Weights of a small GPT-style language model, trained from scratch on English Wikipedia.
Size: width 384, vocabulary 8192.
Each number is 128 + 32 x the weight over its row's rms, rounded and kept within 0 to 255. Layers, rows and columns count from 0. Numbers have three digits each. The size before them is the row's rms in percent of the matrix's.

# o: layer 4 attention output (transposed), 384x384, rms 0.0461, rows 111-146, columns 0-191
# v: layer 4 attention value, 384x384, rms 0.0546, rows 112-147, columns 0-191
o111 122:140089120141142128100184125111082096129112182135106122163104100101150126112077140165098121127072091137118154114065123135116099168117184151148133106167103110112109114155139058154169155135121185131080085177126148130143098100146146144135114173108104059135112138102140065099151131147059145139158148123113112096108149040125078145128070153084078222112122125143081152116168163120119119173159148116139134102127070093120134089139061088115147147083184149165168133067169169138116160154131116084155081188154194112162190150106218145161119126159136103161118100109111156161119124089124132144
v112 083:180180121054125149140113148117135190125139169137123127080115115107132177148138100158103132134170158134072157115158116119139110179102075148162149142108124085159093163141148064089094125101132171109044111133102116090120115135136150088115126138186132136169125111115094119121133126084142120113129174134161134079135079076140088192144142120119077082083114136140080124138121159137148087089113156134151157138114138136096071131038133138065110161108076157167145113079109173136123099154126103122137117148074140142120137112151106080186091203159095080137079105149165101141113156128044090156
o112 123:104202057163092131106163162113134169081068156109127095129124161115134094137182138152108099133141126157096076120125106092175125077057164141092148101121151215154110135122126045103108137101138149144157118140084034123119079088138142115184056162147129158145153138131160120098162101112096103137120154134156118067146118122121104141150098170183121107084118106105172147110092132112170075180138100152181072129145153137109094086071111100135123095107110077111112138141158089168107128143125125081135077087074123136117129122130151133080100115094116143173092144083137126147145162141102146148
v113 086:099183163077105130149124096154108083144150073156178176161137142115120103133120086143107096127103136118106134082140121094151143160172145127096094092077055149130152108142071076127149128102155161137131069122149127072071158094100126150112111160161177140168145130157146080130129138114156118166155118087175095134076144180164130098186084104161134114113119127109120121111150103101058167153138129173104094150197115153119081160134146057126095138068108105158179100085097113137172143170141143120099108139123096138125095111135155162119103090114141119110130152156119115092072089097134100113
o113 126:134166111116164115105121162190173153118167093101167173083127127114113138134147161101037105119115202154155127147119125170084130116140173118117184133174144143089109133080153161117119084122088187128076102136121162084181144147146116121204128126067127183166185159141138121112127188114086115127128133098111141138145150189100184182109163111174178092163137128107179191175124158109132130166110203128090125108173071099136162149085126153108116137068137073196129128121109139110087130158125120118098090136062082179107160109062098101127160037088165102121131168124145093126134149132173081148
v114 079:045106097126099160135136116153139156141176117150118129091145122174109096145111089129171097168184143152169137144094099143133115113138127197101129106125107083204131129132116133121114119095151132092161129122029127099124124047109097182205086112170134112117140135165099089108098137146163178102035176151137120162051202162083102118126115152148106134204149113112163183104119152098164108189118128090104111102094140172153149127148129154140100134138121102107141110100103122152156135130099105132098073145171113081119149171101148160078117075093148111132029143142121110081120150102069178132
o114 129:149150129148150085176116085098134123157112170124161116127167120140099153140137161130125179091079117079170169173145078130148117139105144091182161065120112219160184093101116167152172123172114139079131130150185114052104100148137083120148172038082148107138179142076128133145127152057135105120067124132107106130188079140121150106091121123171150115153161107115075142085162126147139102119131109113175081160145180171200137105093122122119099096125091144101192101165143111136141122133095152131129142125071100200101115144117133136121129157131111155131089145144131110147157133118126081130
v115 088:180148135098144065117147125047171145098085166153157086189124103114115111131119087153159115177136137087151138171114115078063160093177075128117142171093129145160157144092144094131089186123168162068095096121200104123149127077135133156153098090092104145131152079121109114114119158140103119088121125175131165140123123161151144096198104168124136154106111105099150152143111164137183140078086119119123082112159187138109147153100190082170108099108208095133113135118105129179140077124186057112078109125120140140134105201125133101110124121155130103106150072113115117145173165100132134103
o115 115:157122180158107078201199068122133107106138132088144206156114133150148108137121099099139141136167115104089111124115132103112155169123156114120175157148117162111148119104104159144146172067125186127080079159130189152087134144121130151151127114101126120163154152138148143161194129085136099095158144148096093145085142205166119099164136158144122154131154071125112094107117124113162155120044127171126107154116130142214111081108131092106143136174124113146060095126139178109096177107113154109156130103135118090099136213148127102152109171119093130107160048058149117179164176107147155110
v116 088:166132144081114131155088162087124123104115134142114113077132166138095097123072135104105146123124103140108058072100159175153155165115173160129116146122135166104138179112127157098184074158079156130144110184136079179127134169183174121142094119135138201097126116113078158095121078110112113108148162139086137119094136113119147132195093097077107109203153139132136095132115148207113112179132133125125089084166173122175100146082094177196134090140129128077099110129112087100101057134196115146169137124121119109145149162092105101098119108104091131109109145144085127099168126162091128140
o116 121:204144100193055131087076132095106130137110154106122136127121137096087140167117111100138108116179170083100152107111120158124107143129122064160205134135113138111174159123133066121142124126158182084152081105182220209119120109102126124128135090183137166047122153200146118117159134165081143040108150153076089108133053167137169096133197122100141177094108154173157133094174066074043130190100106111103138099081122148113171125181113130118160144100147101116127176150098083133133055187170119086075151065103115113158187159157144142080089153144101099093121138109098122122136057139149095117
v117 080:122119109116147123095136122120169134147160123067147151104136117135080122114072119139134142088120117184159115175138072098183116151163127105131100158114108186120126124122092138148130060160125078150129128145158141120134138136111177161076158144186105120094096082056091140150110168132173091103135175093154155142184130094028149107119091151114107098083136169141138189115143109142122114148143191160110091178119115087117164179151155114143150138091183139124209110109106138174095152119099123115102128162148084130141153152156149117095158127118148120125165173106131131120123095093220103095
o117 120:125117124164113100192158126125127074218134187120122115144128100148125123190173103148085171118155168127107117152108153085132074162151128141121117062105125100113094120176134183126137118088098109141133147197150175209093155108190115157144160101142158116102194167171129138105113136124104148108108169124206176144154121142132108164083044110117168145153134136117141083081129171169133134114166099103117157108120097191085176112133110128085111156160041177138134099119118122117142140146161077187134109115123123113176116098060126109068084154189159118067125147095137106090132114175202098078
v118 085:144181155107099124134191105124115142133149114149112104081116152106171156148153130141104109162184099138107100079116108154092127128118144135158105112106081149159137171165065161182081122105136157158113131173112108162129115133175199122130143146121154140139150130137173103171105152088150084178052204180127136103195153160064114106086122102133159138136178125165084130120115161097150132191117161207098080084141155095165107120170179132127171155081157144116133132130161116200107104139111136153119113128161130117154080126110087138186139100133079132099117163163124087148109144108172115135
o118 127:152114148125168121136105051104139150122160118181111085147150126106134129102152107154109164167043101107134139133163098154159090150149071141146106145160090115146100101084141153160102140114084133119097088153181142127115085130148156100165163106158103131092150118102130159110137105138112107100115134157105114140086132132163160150095109179173119177187122164113154129134100145121102126158165126124116118176124101141109154109117180124161156155081104158101034115137173187098109107149159133126093117113125154131190068130143164133145176081140114129133202106147171144138147109139128148118
v119 084:112088121179095114115085194168121128183123142153113133073118148144132108145135085104163112180103102194158151157121146112105177141133080112153133142133137099137128192152090096117130137174183139098087143016113097183139090122127148156157110140116080105168117136136079113097167156137157120130104114145129100132136112154131152115146112152117151133199110112086094098121103173115153155106120084107150155201090148173134140206142072056072157118151195120070172118118108140127088121126158140129167073088122104182090183158123147083128085130190155171149122060128125129157126148080117078147
o119 122:122087126096115077131115117160140133096108158110160083125102164179150157127201090087133108138151158112138096128143130171159126104158115112104164151071141160137108166128079091122083148171187074108120128107030173143084110153134151141107102165125074111113106094140138129147088103143106064098128168089104138146156123132122110055065181128159140062116176135167189103133103085128148128142126181126147143129119199071111109102133171104108137203049138123107123165109132121080116176138118087182165101149094096099165135131111140101182093114091084090132137098131086208139136087163144144195
v120 079:081179109102115092157078109108110096139173047137111097099126132165180174170093145093092135120149123082078175100119155149151096139127095077173150079157137060149119104139082123132081127120164079175175073151114095150148125180156117113150108197088114118132114183134098174125122156072139129137127161199107048173148169158102130106161133170150199133110120116137163126106060089148098130163090162086157102114117137143081043154102131159151120116091146129127099147070052156134132187043140166172144111108148114109162104097140130211142127096141127094125125125085163098131114136150142167104
o120 132:116090119139129168098135140121135102144086139149102184085089051107119125111090124087184120110173145114154090134149151142156114117117079093073172134142145130106123079142141149132166162099155134103157202073208160106120128150149132091137149157130100135141131092091172131158179149122105109143174175173062146109148190151131171175091125116104055089074171190121217176108087132160206051148134173104086103125063153171146162167104123165133193163119146057112116099133128171140141112149132086143097083153071122112102137149152093121148135089127180191127132122179126102098098060132116104085
v121 089:190142106126100097092132070130158164130144132143193065169158161128146119165154127121148122146155124084094170080102134130104170090111179121068140107125148160105120100235134164135140168163156076130030097139067186159140149088099118106072134117062128173149168173135125085119161092104071133197133169111131179085075125139098154123116127168115160105156187103088186091107128156118117100168106088127147123109142088151124107137131128119115098094152152150110173093170106107080089146191105156147170095156096069129118151141092144123116106181122104142136136131125105158103079167127094130164
o121 112:158123169091166158130059158082095116182089223088171102176118145088112215162137129096166105121156095077161121078109115116088120103113113135053100094097106069075119075125090145099069084095092080107130164083155119114205148107085137136155100091085112109137169129131129124141118186156192132147088085091107117142124164120115168140167143135135102121114053146105105108156117126102145188114109107163131179122156070122166134118111074126134199185152128156109108198127138095131128100139124143123140127094124103125114149132129135126062100111098117148116137136151117132158112088112150132123
v122 086:181150124108095086102142076128138087125077105200090094103140179137125150133169129155120127109119123134136091114139145088101159172108115158137091085125084085124152086125159111169047168077144242135165160105149157134053177125138121106113180108069104099141148154101185152123084173161148121184126147135130139139180116099162153137143125097120108123000128144198085123089135147102122129131153139106124176131090137061144069081179114132050146127169175148105102172143145124114135091082068130129122078090140153121173172165087168099160143151112120118113149178111090116151143104114121139166
o122 115:173131014174099125119123080090120071180122174149082114141084142157152078149188131154097154107120058114161109137092165084084144111160151169103092104160098127127136152111173166134170126171141076115111120044148106144121122099118142112131153142139175167129077043137116091120127095094159106068137202121117125168141134172109109147060120126149115102144117103100129161094124151188149070133115158138130169175127145155099182152190144187123160093167148121117118122096068056083219184123171125082078087097133143154081147132148157065161162178087100104096178122148135144144181087135112103116
v123 089:098128113096152131099150041128115133154161180116091164120155118157103166154093136108113133114171143112158156126123079136158145176065091140118116125097139117037129068204095151145146160109089213084151108111088132100164159130088133063152168146097120135118090147139090129180132149138115133151043125099095136066154080129088139126160118096141050150088167102141120124093133094090150150139175090090141087082140131126132114137101084144094157181160127138106110136112081132123140183130065206184192090104128130156090134142153129115114193122194146104121087055157100132126137125148149131089
o123 121:115054160117152106106115115161120096167097127170147173164187122092129138092077116077090166131161169150072116157145149131089123119155049085148170200178140134114133134149119108119080078122093179159081171067147118117114079123146144070122146062161110131053102128139131142198091031140136113167161060126097108157128144113151098107167121096149096109163090143127155098149079167074145129070133142071094107082148112143129173078121145115049122141134113136082132157143063130128133093056156178127089094110125111145139192124098119168171078178099122125140152099106165042180141104167061077112
v124 086:113138087176146122129146084156137140142153139144122184123149133163077104134109139123125156085097118132141122121091132205153145145199220158106091110115123123134143137123198098114167114158106110136166173177118161159128076114142113116113098100130059101145102147091153130153077051164136143071151147119157146059159068116153096195126127124150169147112166109159140126125088142114086155125127144154177177207154147148110092171130135148162142130098147170138140152116148189146133142131145120107116150156169182157172120147144093136117121077164111092106102101151104105127117130130148120140
o124 125:110087117164116160137149101084150125162155138129120093062098181129067156070083181113159144116136078078141141163118169146113137103070120150143133098183147153077127136141132214132134110140140193115142121160090071076150126101117124105118105112157112156180099115091155171099164149128111122171158124123137111101189168125098119159149054156154078126127079115147086096102076052129140078106104132142169150161100104117113116123100099134098149177140098085140160148142175109105177064111109158124081185119041095103181146120113122136123127092108144042126202148100159094110166104128147151094
v125 085:165158139130165145135112135158115136132132129094157099140123100073105023155148131111111130152117119190153040106109099212134137121120150144114109138124035155222117150163142051140104097092168145161145146131146102180101117141104194092125124167154165133141132126123148102033063139197200114093169074115111049112136113162122141170128120179146148109146155150167164181097100134153142117070092117104101114141178110205172195243163115139152121112173140141134148133139097133155139142147113064132102141095121132071142106112094110101116090114137122094153118152121106131130163146135129152129
o125 124:091097092123117191131154202167112156156142130123127124148125134177164109133176167173114110127137129111101116126173183138166086102097152145163109144154143176135127088130164136121121075093103063156092161198143092106137122160152116175130116128133192164101131141173088098122166172175105122097134146069119102094148088103129165190137110104116116173133175181104151166135128187162192094207111116138141113174084189167100123133143127132140114114092143112108181189159090097157157162101111114120082139088031165061107178114155112127169125088123095117066115132156156124118161126143128151126
v126 082:075173138165117151136158168145073155133097152126180151204126117114125110133102125112110107192139082156116104185167112133098147138146126104153209152076111091106113126167158107147137107155114154112237087093120162147106136131109088126150159189133122100085124182139172074119127070150146101119122113142107077079042075112128141120090156145097148140088091096178048159169127113154193136149099131120139144116129133184160086103143120111085100131128082132158106113158191098158117118149118112131168078168151195071142076132131189099101179138176085122115120186129100148170100109155158126135
o126 122:101113133072110088164085045087142181146194090120152113174166146097090108148127128185152098107148112113135094142102154208096107121075186103128100151163124129145151172158111120150125103129159152133174063161163166122143130143087085072127162111190116132110161202088098094199178076109134094128113154185070155111113167136137118154131172103131131147109147119164091145154147122138137107119191091130096121149158128118103066109140152145120118110095117103159148139084076097130070132162130122120071061182134131100152123159061133130098137129155100114095149134093164152128145135174103087136
v127 081:170147108079144211155093137130113093121174140077110131106149106138096135129137111163163136139124115119101168115102137081136114103161088104099116135102063109125203135205135126106100081161101116148111111124118122177124128136150149090127158146106123126157146153117134136104157137128112087139065128111158162090088123165146137157134132081184061108139153136105112163120159132176105171209125154125174159133132104157089101169159126062144125102131130178085142157096135074137125158123118159153217125129132091111090148133146204137155129149111126144146152176095110114125086111098176117106
o127 117:176112109178129110115144145099100201167098097142130117148083140108138060118146180132103125156174143121175126132179198164112160116139097171128072065148116122176109074147137133130116116113128108127060101070151151109095123133167130140156162155095165104195144127121169142124107146105155148153157123124135082186162146099136125130180165145137116151121103115161130076128103066134098188122177119059145127136069159166094150194081137175148147135152114079179126146168118164181073115125087141135135217073107171141093087101165144153194104088085126115093127140087175116228108155114072119102
v128 088:097105103082098123124166056129183166167103093097121137163128167082108148178118147111104147151200147175136219140150110151162124108159155144165158129109156111146124147106108124093108108133170160103117152145140134142165116048175080157101059123151148108158098170165109153134136130138123158146135141152130102145113130097088159117121130087069141104122155127125147181110099145142208077145133118136140128147132134128143102166141182120127076143129133075140101097115136106075137141160099195123141131106132091155157143141118148177163171160126159138083081111084101152154162155145149171201
o128 123:118147112179107183134069148159137174104151201172132098070192168128148130123087191117139146103136144113141122143119158092101107137097083077142110146154106160151110139103150084138082151168121150143090127106074111130124132100135107139126098112109125079117135154149135104062120096138103156101174081145064073125132141180152188103173165104164079151140173110112177140181181173131093122137057136166098119165139099174127120191163126094103141112120134160097115129136084140086130139125125123113145085172138100114125133138115084097159134153110184136003152169062110120105103082129128129094
v129 089:122149122148073136131078151158119208149191079114186085070105138099128093154152131155108143173157100127109113107135161107168088115124141120104112130128123078119125137169175139095160120111173131111048099162138107146105123069149118119114109161145157149072096139103145113115106173098141204111121110076118076144114149156135085057146134093178159134126095148144122100109111191090101092183100197125158130080125198147116099087111105085120143138119141046102145119128134105154107136187114113096083079122159149152096112075119144128167046060160115117119091144149145147132121120140116133103
o129 121:163162082103110081081147164119098109135125077145122138186115095060119180116151071119141162139090129111081090111129091133116149113162143108137221140148200073125090106111139155145143130117122094157152161130096167112114171148147194118135196084122106154109143117087125084138084198054159157099173140157132120122126099157069111147116139144139092154160160143140162114166189148134130163142162137085154108130139096127146102104150183121098125148106125172155118146141118079138136138145171118111130095188151131166073153123148151118168099111139177142096144106182196197082089091097150170116
v130 083:126076119142183168137137186149133139143163128089110119155152098172104114139141130120171134144138101128100111060109102167134135138159121066175106147062163165107092159118137131117162117136165112106157108120144128133137211119158079128144140123076088104109114087186084130177075134198183139122123063164140110152163133058102151069132180112167081161107105115135116168166109059190203122151192151140193126147088134133048104179149122092106112112129108149148184185179110093148110153113141141162127159119057088175155083142105114139151144147059089133163142113159133112120109107123106161139
o130 129:152127112072138166072070078130115128102135137154064137155117128155124204170094078122071108129084174188186147126122089090115107062099151127133123143135100128123196152109106131144117130162120073156122085129070118136171071129124082052114162107079136145103150121108168106167115138123128082169134067154146123081132116133141087113159133157161152147156095128089111137078117111103126095095111137169107129075105165152120156096162116086080145090129168193160089139054129119193144140138149081137109186147131096106174131084089114085128071122091148133088055112094088174138093157154109110162
v131 093:141167148081147104134096136083103145117137183091153137128152095154135140138103131138108135148103097163099136161140093139093102121123129197126143133142181117128140139082106120106119070123106107140136090093097096122169127176122136125118137100094138149129114149069129214103156089180151112140106121160067174070111095114164105154118117170144087097178173149133139181162150186153126132084121130162127122104195145120130153065133189172131122071097151172155129167122141170133094083186147148181058113113106116102133127158153078154161116123191086123126091102132103085105203147109133106136
o131 120:103108071091170134116110180155104158136128031062124097092053140112092132145115105140174142138118035124132132186166119137094128079185080119127162129108065130100143143099145115138137133106093097158171171125066103100131137134134157184133195067099144110169156082118111117122187148134164115118089107154101154126132118063141103159079084173147141091168101116118132084115131207113119055138113099108185181111114131163081158125140178121053163158151112161149124070130140157118059159127076166143130084142126138126086172127091114095136045109169124093162092098183145141158119075135093062171
v132 080:126130149100156164152135182169087118090117151112142149132108111135131199094128049176125198122166083111134083171137123115120165100142146159132164061101138180139113135123093144165160155183095127154137108145121113129136138152092155172116106168139165198087112083119126155115149147083105095171117144185110160173203110125123173167170168090079081155122153153157144091141143094106126182128183103098059123164173162091123124157140144130087128110174191097119123094092135130219130143105080171142150149132096163150115124171119116132139102134141067134063123106097175139125179108087108142077
o132 122:128138152130126169157134111108184084142079134162148171114145109067150157089162136152080177128114107158122126121110159126139152105135116141126114115134163173145176079146121157178174133089116097153128101085117136133130183131150122207068125130060121163160151138076201095179132186165214116159151163173114167086118088124157182116132110112124040130102110145132155095146176110127163099116124046120175165137136128155128089110107191216127128114118167156147092098100139106132103153158122131093083144136148148167164163084128156099141145154106135138176112149135084189158133134120125114127
v133 082:173138155124144141140154151183143170164149123179121095152113109136145087092093142121129112115137175132125097130114144130129136074120136149217126156092119084127131082126069118121148140130126124140096129171109183148095136094111142108129134182153095140077114069090126119143051124152146074073106119135066117081108102137071107126152105077165085118132092114096078091123095129104147064169150065084131140100136174171147118134193086065156139135152131152158127131121106140122178160126123101128178119098121184068184150176159106091101142141089125107055141099088134121159096116181104074137
o133 118:140124126158115121106137055162152143126126145148133117079155053151142142175160159130132097121107099111156158134078184185125135093137128166170118109132146153121148073106158154115098126112085170089076181157087161107203166078106093134094135138109129175129096090131120088181155095141121117107110160187157083110083084117113131100106062156095183141167045103096148127126127168138148155141100112169056110150147112133154177121177174130158159185125185110098144111161120128076134101140128151093184143120113090151093176130174135122168189155138106124083125094159122085086143105103134145109
v134 081:141180113122122108128119117063125156174115121203083187068105123139144105186182141107125060117172119113187109088141124129097147178098147130174110070122128098126133104157148105137155113153099158102086131142153115153168121054127052156121134111129136124148095149083150068099087114114106158113150132149089073161141098099155121141160104119129068151123094133131105151098148107106138123077139190195155114135145112129147098165181119160126153134097217198149134089144123129134193154127114114141127101181200127149108138157156106109119124141109111134078183160125165122105103166089160180147
o134 123:149117136165091158085091198140064159111094174101058124079135114147154114161177094098119145173117091070099151148154118112162151134143135105097128153084091175124092098124163062180092094088115110160181145156163157171111140098087130077075143104127169088149123141154125133137112092080167148097150172121138133174158073091096167182097157078124048099105137131127092098119131138104145122115106074138121137133111121100176142101115164112161141094128150141130134116102117180101111128098058175112147123151076124117173081091111080102097160137186146146141144142105181135108119091157124131170
v135 083:111201171103136153116129119118105163128156137171125146148088142168107210118088113128146111166152137161119147153197183155161177178158136110099137164165131127185036123056122111201158095111108144095158168174124090077140080157101179152183107122117115172133162092121130131198149135143134128103195136095161126154164152073098142134169113118118056148110136129128118113137121141240168170088108085120078157161126074149081133126058105089162083124102101135141128111158114090145172100084134162142135104171118143139152095104063168170150144148109116138131079155155126143080140149144147127126
o135 121:115139108146105090138139194126081074096108149188136151152091139156096144088144079155167133083135128154054168143120128109070134114178134142106123159135105076132109117151187110148102178114128093142146124149117071140165122136144126178148080075122153010203132103084143118139091146168104132083099172131067141147122143090126194131055139132164108121137151131090099163146090129131139133136138102105082129133152136129141213148188139183108114074133093082096127157087199115161094199142125145124108139120097104177125160181124124174068148113110074175151135134182169148159140080143132150101
v136 091:100120141145105168107128131065188126068181130075151137167113162141112133105164165139113181108144139115163107077109148137198145110141133095156146131151149124131098112101140078124137137127130091137190099099176109158165170131104166195162176168126093066167157088146135137129095144129152131092104124153199141073142122112051114147126099102086096098124156106163171154122142090172122098098098158084154152161157139165039124127103138168150104124096093186116042179156132114182095149121143138082108133151088109112149110093129098158157122120129043102106118101146121145142116150134133132077
o136 125:093113181120150140145093171115084057076149139158154124127123153167164066150151091152105104130075142142199078102152191131063142106054137148110131155145119124101156162102115163124102127182102134144162079156121164139091115125109126176164109153117152140054139180135111096182089078117123109145215125132181103137119071151167160158068121161109152111049188089143097136212136098128157123121101136158101142125099120146187127118117137141098110181102098141101152090167129143148091107190131158112106063108069095154130169084160120116109143116134079115179094057170118154155077062149124164147
v137 082:058116120178173215163161082166133127143129106208116071089155167134157097155114152134141121124128094103129087197138101146093151243099085109115144122156166132116124136134137157100145167157088146104116180084101087088102166110200127113142188076129227120078188156176183149100107085133132102152120109129161138164121114147113108138098161168127066115113071185119099093115159159119163122147110074130155156101110124151181114162221077070111147117150146157108093113122205149145161103116095132091177123121174195105114148083103135145101137114156100112155129167119104146087156125131073133130
o137 117:157123090095056142133167141121097099159085137112122060164093166120141163106153120137088143126172186067140116135153154123119065154126149078090149113098110121087087167155117077103153106169178086143095154173145118175098133140129177100154154109108170112097097120137103167101135066157102167117111134157149131141095167144139157107158060123137101130181101128134151132097181157070190151091218117128111112130123130139169120161122114107131079121127166122092114102145192123112125120175149107144144155113157131176107113119109127111127147102076123164149132103154231139141130176149157093107
v138 086:163117158083137094136119011105107146130168143126132154167152139167123175120126161143114187048073144137013146126153109109079125122097120136113112141063177151126094091159122138100105103128099152139120119129115119098150110126129141052090173095086116080161126140152102132163095084169107065137078136100148126137160083106178053124121136131166060178096145136157115109121151118164096144148160081075129157155146159115147130059135088127146148141137111111108123148155098112108119133133082173126132106122107110128159177105155093115145170189143112105129066108115159121116133178143134119123
o138 116:118148065124146151152174132161150112155100045104130109201108134164135111170146117142127072099152137153143136138111082148126111156082141099109158106174087139154149116081109085181158151127145199131115108122117044107129170208162189150137164123126099057111116111129135106159125065123131064109157117130135139165110062076095148097101069116142186134092122120119190097093147098143171091048104104098146086144139166113177096157161153105167079146132108129106099154139151139114176150130138103112129090134171132192179118141106139164107188128120119167113175119099117134178182063155133121194
v139 080:143062149086121124123148180111117107163124134101144130109114164149110129151188190154185126163120151138129050151106131179047165175121147123131192117089124104104090119086136133114163176061115133182150225140160157140145125131137066089121123161083132131072080078087128137141100123175126136184114141121126173160211144132119116180080116089152161114143111167135115105194122105106228133133069075122169132121135152139143078097122147105070178164155119134151149125118155103186088166160075119139101112135115107147108134056167062089119142155154151105136096140140142146144077086100093160116
o139 126:093129150147114090156130172135140135150103140122119152096106115207100167214113155117100166141129148116150114184061111099102070197056210196100111181166152143117158166139135075137100123127145046090169140111148122071076166086130089183162104163140120142120178151078115097117112164106147102133146092098067092153176145062151087108117120115081093083129059113123122107135105096127119096089138139120084096087204171168132127191185111153086097123085136112120137165095118164144133141157135052152132127130123170103135186066190069144098130076125081127167125140137143113122185124144122199163
v140 091:147133145085169094139112137078150093113112113174147081123150148139151069134142107076152104090133132090085141159166113090137137148146122146100157082117174155138118139119129172107115108163096217100071164126176123101114111164060189109098103087126110156132090165158090162205154069124141112148073140210135131085136118146106145163160147149114060131143180125090124112144148155149109128143104110100076159182149124122150108124147073100077120133171163078141110161167115101090135120130138115116191156101106089155242114142138126129150166156110145158118161150082116099120080154102103146130
o140 117:150095110106135113141181118141118167124154156099116197124136126158142144102203148105143107145105125096142130063095144095097120111142184122168091175107077127076177156105100135111114084131191098164165125153176123102110032137145115122168194090164118199161118141165161176137130147127116124165129101114122110095161100129138160176189091114121122171138060227175150086121152098138129106168137133139146084134160119150132146154105158073165079151162130098096148104151113062095122177110087110097118064142099161091203150130152108144165107075157104134200195127226118168100167114132150133100
v141 090:115152151156104120130111111100143079115155123102130080053131156111082147146155086132144105174154136039098113054141158136133147089187147120106112095171133083071161135170152116115105105126062138153133103159080156149086154165172163195076137137142174155105144158090142155166124132063110101156109103163114111067096105129162124092160108063113095113157132121135120156129120084126092167127096100171107076109115142131026156110116115177125119155142084162115108131099091188079124152105138083130129105094178177154120113123135190157131111101087102108195125127186080103164109082164119057107
o141 124:129073146168127142152162116124160146080196061076137128137110085101114143127159156101169103156117129124132131095115138159147099113118128160083138181115126154108150133136112114092132223122117103106190188133122140081083125105151133129117135062171112116081141102188116132067124129232173128105149163163149161116206157071145107084153122065114154155174095144061089103144119068106185176040084116126091115163182125093149153149127078181131099095108138176104126118120157106181151161136149097104133064149131091112134158145115117097138173137139127056119156143074142154085096176075167119097
v142 089:167209140157167196090168165131150173120096096158109094166133134111114127118168171137161141116121134089076104098156105101053167116132097080125128073102109091089111123222120100140106153153129124140168148087088135149146116152090087119155179116134100139078177135137131072165088106142104105127105139096104083125090102115117102116109155098136094069094084118110151051138092139102118137134072127084176160101117099114141115115147113109127085078104121192095116142178075151070097112113051074122163098060115143128153150084154113133117150113109169104122175113184114112154125134163156123172
o142 118:108118152138137123136074106096089114180067174100155091047112130137136138112143157151103170126077149150143100155126162184134114122120115126082121125140155134122097126123122151094097126181089093117125112168123166083111112139108170114161110172132125091094123095132096094142147133116147150145105169153096068174129121157128149139161176120139159113114075106158117132104135079122150091113107090124139084097128156129093163123091100172143093104167129120122142108196110105156108080106118092148106158200093099169192121124189165123137085115082110127085102114182164144143123151095131149137
v143 081:112112135143115166107066116168164086148081138096137176087150144126141161124131091160133144108143116160090111136162147142088129119139153101111091147139066151168110099146092051139131175147093094136142108131154160073151099110133156096107064150112147090129135150197177142133092168151168115157100182148132143157139189102059080118154142143098130084100132076154105145105100092097072116158167181035139071119106170092126151121134173041100193081167211155113134099204166111115133122091142087102147171141193100111100116131132153123158144113112135148092115182084092090075075089107149174160
o143 119:199170179130105138104088153120163138134076109101152203171164143164085131053156123215143122162116109174160091130132085159128117099110106177126142161169121152099123164106114151158114142079190140098108113209162141138115134044075183109067145111100098049093102089134127071158075193139088104135151117128113146130114109133145133176151075127097129027132106169077179158135095103100109140086113161119072109145108124181140219108131144139194169139091103118138125107148122084094149138165108073147161113159164138110155096117146126079127182116189096161133116095147143150171196161153146096142
v144 097:079137151060089092079114120149184112133129154170152131160080114125130137129145177123142125160102124110085111063095117097149152109075107161111155159116161132127121109096098117182129146143143148134130103040092109127128130092173104168119141137114144102145090106088098134164117169153109082139128151095129093151108113112110105103081126040140154097142145160124106074140126164103187119103115143146092082186114118134141106114107093098067150175106165070143136097125159080101111110124149100087155143089126110138122115124152142084147159162136104121071130056128173103103112100126072070119
o144 111:113132107132209096106153107096153140101073138132086144117120111127186150145136096154128127157134159123165153128120117108140080126180144142184105080162109175135088147102115128171143119152103167135112095182152133094069096151142171131153118121124132123138094130112130184112041172090150121131165073159150147063198149129133157180127218197174115121140111149120169158097167106175143118161148145191126175140129190103079126045161153124100153103061176075131153161174078147103113138135084157152100117080169105100073175157112095167103118177104053126145136117089133116131097126067201114144
v145 085:128109094107152057134063155098116109159144143168102147188099109225137137163126146130059110151131143154134158186105095149187107225100112135112125106136162152180078099139121108124137104113139086105077141149078138136165157065115101119083072140055098074166147102087067178162108154092127202103128148128160111154169128093110186090151183165137198156076109081094097132134144103129078097082096137128143124125125144087128172151152099109120143146077109164158094118149128133094190190181106082117111132120156092130106134090091102188103124121086125081112136133116145090157112088162101159208
o145 127:166106115146129166145027161113165103069164108109132124105128161195150161111159134136158121135107083096109099132113122146148108157099115083139168152114113128130135101105109112098120117110139088109088121150178098119162136162075114120090120149172119132197121159111154123138153090111154140145092126184162119159091155078172092060149072087171160167110116113113094133164184125194144149141153118110123187156058110122145120105213096133148105156142113098151141123160129134175145122139109130093153116129109114145132109103160112165128057143118090128099099132090180134161071136105157107127
v146 087:138186100083145157120165090129143133124135141125156134145081170147101057121159177130134132162143134067101177143090094144092173137071050130107126122123112171096079130157135144136206114090100114120104124113104157107067139063163185053090081151064100064161135154141080155125125125156089165132164119134103099143103076103137168156112130157088150114117180143119079203120158161113053114189133143087135161179132120189133123140121125164097156098127115104102093153188019088146142147160151096157082134119168118143181154154154117189155187139126085111172104219168069169192153173141144099177
o146 112:103195135089055165137129140173133128122142120125115129155146115106145100075105084104148181113125170121126142073152112142129153120118121177133112072144165162120113169129124125160110114131125163132111138216080146156133117178137144185164116147110145127123164089094218099141117137127132121092178111106100157117172125152138066166149094167162143034168165128131156108140154097101188115098115148097176144119142088158150142143142149119098155142120134061110162169114098102127140187147121135074186150152144047149145139048118140145116093187138186121138109148172134148094141096117151200178
v147 088:137175121142111095126157131152193146114135143053172092141118144147170138136101079130134110133160172131119103155154138163140089046145123121171131106161140120151158114092074156094117079094123150121192076185130069120111158165172113117151055141183165155121161106139150130145153079109169148072206129139067089164106141144132120160159121160122209060132129099165099175130098154112122123113127102146072104138153159144153107071113144180170149121121176107137112161081093090168169138141124140118162131091128170123151110147103147129118109087102160167141092173123112118096117099160195073160